config.toml
positions = "rope"
bias = "qkv"
init_std_qkv = 0.0236
Each number is 128 + 32 x the weight over the matrix's rms, rounded and kept within 0 to 255. Layers, rows and columns count from 0. Numbers have three digits each.

# layer 4 MLP down (transposed), 1024x512, rms 0.119, rows 522-555, columns 64-127
187118175114119115125131101133194151136202141169108122157116136146130156166122105079128063152135098118073151146092121098119053155105114133088157146098139120121126159090094193081098176177089159
129181145172157133107114129132104129162153089104103183140139136131195156117145085063189115109125179099182126168123146117144097145103188102130129100126130111076182152049107097128113036030088047
082090151065093151149130171156096100129208154156113117102128151144187146136101134136062132157157102102114135175195179086171139134097119170132058093086129140111086158114112113129086111219114172
123191111133159099147171078096165120114104083132135109084095130122127083090129121169110161102104100054093091117144138123132150124137121149131143110110182156156176108139106128166168081155121121
148105197122083091125145110111093116105165139090149134137152108120230116098120075128106094151141155071148120217166208130133099171171127117051131109101101099133083129125145160095203135116088088
154150166154145125139129072198173158113149064139133149189118121114154096182093161186096121178142088160186139165099085092107140125082107124136085142131172088135107163119129163117064132086158135
109155194169164142146119151186139155136133141138112136118218129120139175120137084113094222112133066133139110131126128174125069160084065208108069144081111138129116117117144093126132154105102044
120214139119082136122151087109130129182189122083093148035161138151180132125099102107147151148068142104143139150142121098169178138196099149156128138129076194159116149101138150117120138143078118
209137093096130127186109077123109105105136089160139184134071118120154141137124089113141164101183165124152126129138117148141145145105121079054088069093135111137118119099166125085078095136119093
153077049121114084118101113120203142148068148147070135160121125115176103106145120113121054180110100191065178085118146104123162109137114189147148101172106135117145121148112152156071132115109105
118153151151174186136142143124096119088120122144143115140118125148156106154103097133136078132143123151112087144076185127147090139139097151049104126109135148126083101099148144096107122164076114
112106149139106157140091143139189064129116122140083091107157138123120151125162115131082161048123125109172112057143164144132131133166173077128068085130116168117116086125126138169190098175182125
114102109134136118135154160128134135147162142178126137154120103105138134111130140146156128127080149108136122160083142130130148136196111113110116158117174146151146156107088121175122111146155138
130088088132098089131077150138103124150108147147115124136108100151134119114123151121164104119156111113119098164163092155141106122156115134094096176088112132110147125122084081115110107132108122
159103157125095085101138107150178193080152112110111120139159153100142081128063160099166075141149135126123104131161124093152144131101116013128161107142095167055174157127116142110125117109138100
189086079129129111186149140159161175163178125171168138115093083143123096156136183112142035138112160167132177154142107085107168186178081112142137150126101142154156124116125092154125159132090154
149155110153089189174115088098113111114118158113159181105094086108125155092166105126142156079149073152143117108122165132122140134105124097115119114112101132129126154135126091147145114101128097
138154170148158118201117079113140117091103115130099109195090110140130171111117090150095069137118201081081143132072144143180145150145110107150096130116139122135162140148088086116119158168147132
162111150172172144142091095142194062121134156103134165113156172128124134117086113102154140117187060141135109177198112159140102128202172114135109135165103140118172160168217131186118111092116142
137186110135116139118176183069091152134130094173139130107109118167183134120139138162099097115125105133071096153101174096106124146161175119080151060152127142077112126160099157155107165136122130
111115109159148125099150104169165150189094123063157120185120134065091079167149121153078129188100035134160177169079081113155190098110131156158122158146144156162146166103175119141122148152100133
139166120102114101133069126121159134135133153145140137178181165072112102136164101082120135144135162135120150136078120092171153115109121146161136128116142134142152138123093152145141106142119076
144109141110125201158159120155120118079077099093122157109129180150122113163144171133105152122089104099108092157109119141155113135114076125187171149102105098133209105109173170110109142180197138
134114158144113124104090098183157112171089131119084173139143130140123088114064097126150101109185182137121110119113147108128137138133159151173086121116134084121201140105106146121130122128164145
070046077104150131155137100084188125155101227181130181072139184112118112103072141132177141181107111158104119061163174113120204094132098202125036182162126169161101049082147133132112160073103159
111102093120115125140089082149166128129163107176093116160148106116149098114121109099067098101110135143108159115172119127107158130091162066103136079104115140092185128118108137128096129146075117
195105188117228166145141140203154077071099134167154125159098023182102095166146118121075172153116127174103122138136126090105146120109114162148101104118132159158063126104053141035077122129085164
110110127132086167127087167190096183137072054069167104116117174179111136124159195066081076148111154126114127104157085135148103135167170097166165144031089087092122121135133215166132141171140172
053132162113039166158097107115122136180105118141156070134126125133135101199106166078131227140115070109134161137120082110068158139148104150126141131164190220085158139152110080158116125141102165
107132140121134111105106184110142147152200129131143124160116099112167146146112142106139134155080136186163099079117097136124120116124167077082112141156132115085109095119150117129209124074163096
111118120077157175142061144136134077154095157099108131106110137099147116143166168108118080124127158136186155141181158136151109064083129111146198068189133086101090158163160196130087169134068132
091121191132079084073142108122185185180108137104168104184146169151083140100137096056172079121131175129174130132145116141103159152139138183134103085162123189182058120096161139144179167109176138
142053129191119166151112171128129149101152118182121093123084182110168174141126173133105146219100096134091171095116177142167114118169143127187130095077195141088083107182114167103149084142150216
106167093143163124173074090187104093155113153103124079166113096142074157164117160149104114171132125099138148137139108171108131097201073137173178075107094133147129142157069097118163122202128117
# layer 4 MLP gate, 1024x512, rms 0.116, rows 523-555, columns 64-127
186162115118136110081159031121130087144079127131129142064106116144114097185121157103089099179148105128083146101173103110102095141163077093125135126072153150178123108188184099113079168137086155
129087136140137127167162107095103131107082089099218102099120107094090120126165161114198106143164218135091188110137153139116122150160081113166138174132131099143113151178111113133131172145159101
158092128132105146110175112159161127106107075183131166127112148138075094153134185195131098148135090111169179114102134151115153113134161087116057101059108155082130116135152201087076125134100149
103156077163128129132153080181105122144167173123120145055119143166099068140120153165149169131127129112070156122102114162158101115086093126137094105130116124171125136106151092147039106128116109
161109137099142147183097107104155100166080141132085133090129139103095155199103082132134070156110105131164208182147128144154104109172155101150145103095057132170148107124149159166101073162145098
158126177161116132106118075154089066183168139098117129145090101057079124128128149094127155107095107116073138059143152119149110054173127152093099067147140169175162155106148118175095181131143174
103117195112125131166116122138085138184137157085127127167146124145113131126134150136125126189145094113136074146087088105123115096184168187194139114168100144136113105066074178115083133144138133
113141183155143105121122164093169104123129118157116088140104162128116101092129089101062107077151102085158140136198103157152135138162074064132087071157042136190090078147200159118082051146151111
127144172112122112096148144143100142102115081147066126119125135139155186083146159139163080125126114134062178152161124155142082157107161184103080137071120119132096145144118070151108168058133117
136118150153171130156093146139094171120181118162129178145153123126132139087126103171141107128142121095099099148122126172139141143091096108140156109151141124151075125109135107129117121147075132
121121155119131115113062081150182102168141110074095088130114167190135129060195097102147135112182097111131115155172120138071082171124124154115154082099136100168150103092110172178135101115094135
179139117101142129175135167131181105103099154178052202119159085172129181154151139129129085148157136127179136121082158141133115156128133114117116157076149142129153121093112134118098144105109117
126162082168112094117134098123143173138122151100102105106109103074125140159150161118065090107103137141183124126081144132110158155143148088141119116170136116130133148092068070126142144102134124
081105104157078094151185024164145189137123115059103106156117118136117155121193149120138099133161105082085119159125178104163102152120094079176165072139087183109186127088143127096084165108116169
164130169091118095154132163128128092111053125075177050145153096175142164098094171124121084123154138159104099130130139127147111104132134155134131169143142112120121118116149130116134101137227129
115108112121126093128162123164149122124183161166138135088149155102136089117091164125127100154065168119023148128132123113134062084128119142129123164128101146110133099164083140156070096109186161
111110094148135191086113173128176190146093100170121063094139159102082124086147155128099142131070132129165132122149109168097102131163149121115130108127120111051168109121183118119149126135141137
178191126130080200116131086143104114132140148114136167140137102181092117144075124081090135109116134127123145048185205171125125131161089128118127175138109089130098117159135103140134105109084066
160049151142221105125133141138116120123079093191165113109113108107089136191122172125139123112128105146140152167119093127128067159067127180167093109118123155098153135174138100155072081133113130
147132093156085074063129095179163157094137091124205073152143130200151130168110149177134105159158080089133147114140203113109143116121084133080112201155178095152114086147105102176153123131090150
157104115145170110122136127071124037137138115089138108149170129091121088155087162102081104152129075127189186073143125098108124152110116152057099121118135136202109068168162123145132129094168163
156136125103142149098106132159130137162108121139130082166117138087111125123065175167100148109133193158110155106118100171119153100126134142113118171092128141084158124085132094139043160126098172
092120128099147087170131153121085107141117125136071097205128111140056141078132163098168111115134084141120163147154245148094088099148097092098111133154137107153130117091148115104115086137145133
121125145125130114163128067093152152102110142204127080151168150139123126136149095144095132221127086220113163130110114166145128115188107191145169165119135108093171132121169113216090110096139075
155165143159063088130102190106166140134177124158093082115133136082168167106126192178159130146134156125169132149097103090122155136125143074138108085095189075147078099174139172099158162068131157
167159086147071110145136135127122146158139096094112090148144088103076093082130128075170170108085096148124133146107125142138135111154115125132139135095152112141080166085107213110147078114141159
124127147119161141148133072122124116157172132108060164123072073086170138186143084192063052100094076066125096083124169120174117141062200127064128118143132118122093117130197108174113062012126083
116065126144155155074112112101142139137203160160087154171103172113122153091122181130110114144142109149176141133138128103141127113103126124114166089124115114171129094085145142183137159102125143
091122116170164140130146092140153109152145131157115155163130090119092115223201089103083069112140140129096169201154140141122145117114114090067127182105143143148107124114111141144100128123168129
105185129132132170113109091073114105180100130092137114157120070089187144173118128114114115113176137095182125144171117148132111135103209121089136120131111130114101147151149088166145075126171145
112112092178140130164090163148156063134124116088114140113129168108074103136150110154083144148074148113138174114160148142170109087134100129045107153140108190109101161081097134109158189115098159
141136111156141162205209120146046146127169107119122154143091118150138092139095191160088147171154176136173154109120084168127109161119096122130151184145145126098180171080124148156122113157124153
193220113117176190138221168109078139081088128049140101158133123052100157116124170188106086124190186074143127146093150139095141107131158130169105074073014157152085162203162100184048169188097119
# layer 4 MLP up, 1024x512, rms 0.123, rows 523-555, columns 64-127
093148138066122158025136150156144169159173167108170100138131164128125071171161132134127162064154144146133137111093129196068124136122222102128091170146113091156133135105134122134066116095134155
123111064141166061145146159118158124122095067110113186056157115180127155111047132153090124156160104148121149174105053187105124138184172125119111111099147145152065092143082128084128138065109133
096133132165099132163131062146139128164139159110102161106138126090187094151113178102094108116130111120160102141165183124150160122106128144110098163118137112133105105099173150110140145112106090
204137110103109118105166121085169097125175108126129064110135134134096115129160094114106113125133123077170157195144113123136107171075140159169117153181166096102192141142146091102114127162114084
165111174081107129173157090104076163099107100113108130126147125136138171148070119214104159119106068203098122196102122132107173177123109156134087110102104089166129096138166147134090095141139106
097121121124168112149141106132122105072108127123128133124111106126171110108072138141048165152150171107104202191111068116169132202091078175155099171107081126102069151183152099085108118122179151
107176134106114129054136106103101147092139176144196128162127115166202172123155104125130137165152121143110084140148149100194158184093065108049090098142077113109139102121112124144145170131136153
120101107118078155160100091149160104134108145108098184194154118129137149153126168147156085120131065113151130065121162129069105148112100049146107119106155135069128109164118168159154053165132125
158140150170137088099158122134068142062126134150085169174053182103135133111128097098130197154097136181172051145103177101092158156153128174149123118166072072046133174116189080178147209168091168
106139086103100110160088148125152117176127130193128100143114107065171141093167145108145169171081164075094187096095108131115117083170175125128112055135058140108146188146126170076098091164158187
154135136144147127092114150112130162186156122139167168143116104077108153158121165107114128156123100153123085077127146147130132108101129151057150136124138132067155128128146162146144135115142131
116107111123084154088136045140100139136123108102195127102063051114121134149082157148108142162122163079109115096160092145129148108089090197114141128160119119143093136127190102146107146128127208
149208111147104158120145105132160149133109134108104114060178137119124103122109119142131148136101112085128077119128150136153102169103098104121142140152125095081090054145162118114165126083120121
172074148076142146120111151114093125130078111170104125106139172124055103123108168108126156076096149115079122192121106184126133096111084049153141148171113167109192136116142158078122076113085116
166106098150105128099145087115119134167118098175100124115155118110128110162188078105155141096086168120112108118099094137114156125124158134098118132095167192144142159110142066088094146094090106
126152134119142191067145128145158151152183151194127142095163098110090099176177141110120145187151157112103117132094167146215136156140109134151121116146124166114184106151108142170160121143130209
146128146166139147124132148110161117150119098146078098113156138110076080179153077115160099142118082190132096094146151105051131129144174120095141142191095169151152088098120114172169138091139112
100139082169153099137111117104158135091133094110093069142121156092128149148169121097169153176111167187089119157098088106113101129106199166140115148114143137137090162106147121126120141159125181
111137203116171092118120148143085109136170178122115181137116129129108182063121110167065179182122070106152124110145147087142146165130113123103105078121157087110100155127154080203113171104139040
091113190166150130086123101198169148077199094128172084159106089172168144117152084161151153116161100156146135053146154166063105167138097110131092181129130106124138104131163127121085090165181198
106089099128120118126093135099108076126097100137127179160087122077102099111121155116169117131121115108205148103105116124121209117114139159106130145161060139126146122132107108099164112102107087
159148142144093139117152123119151107207035203154151150145182108133160141134197164131175088155157127144161127113102102124126156144187121182090162158034174149122125141168145157158079177145180132
076129131136032152083160143154093154120155133121145119170099165098157137161110119113142147155108163113062205164123082111131184188114133129129120130086125172170120154122088132161202152158154105
114098152132116134169117093097096118141137123074098140128088126160086169145132126100139096136099085159140140110097151137128165099153035150182101132122076076111139137079111150086070154060105135
101067186135080134146154131113171163123127136135144123119171105116116095092127113062165093151136175131144176072100106136100162128140111071120112082094073092147174136091088160149114136129162188
155110115109162133110167109144092155126156134084165091128143115121162101148121134171089155103140143117169076069141059091122148134083146154156108170141108164136145105136147113121158125129133191
104103151125100104107112150124138113094089090143132073112190110210125114081122087082107152092196169151099164142125106186160126145202071184161107135112098134168176126144111118060118196175109120
167113072157200215125118151165122090190146155058155154108134181134148181137088123174147163140134156131120090147138159097126134119131097124084091126175122153093108145132148136094138124108189138
132156153191127155100124107084115070101079084104109101113128162132138112145153102158079140126100128101148150112098112133118121096135059134137101092102144162154151149140108112026094129155075155
093109173153179158090111165153172137168144136090121078142105131139167124178154118198158165118167083102176111137131125099137102095138143135078161149170141123087151152154083112071185050211153052
234179072185151087168071110104165169095128088188053100142146113149076170122119092167172160118098118170190092113174119136153081091121072121097115137157106183097113100100113128173140120071087127
112125085076163140201143085167130141130164179172114177089165157188169175137098133125076124198141114119092222102123140142186171086116092121107144146139157193116114097110146119108155170213150161
118164105107150131103125121114127134085023119128171159170157114120144143086141094162134138153200119043133110180159076133133123143054071059128183129089107148106085147136174190130135156083175162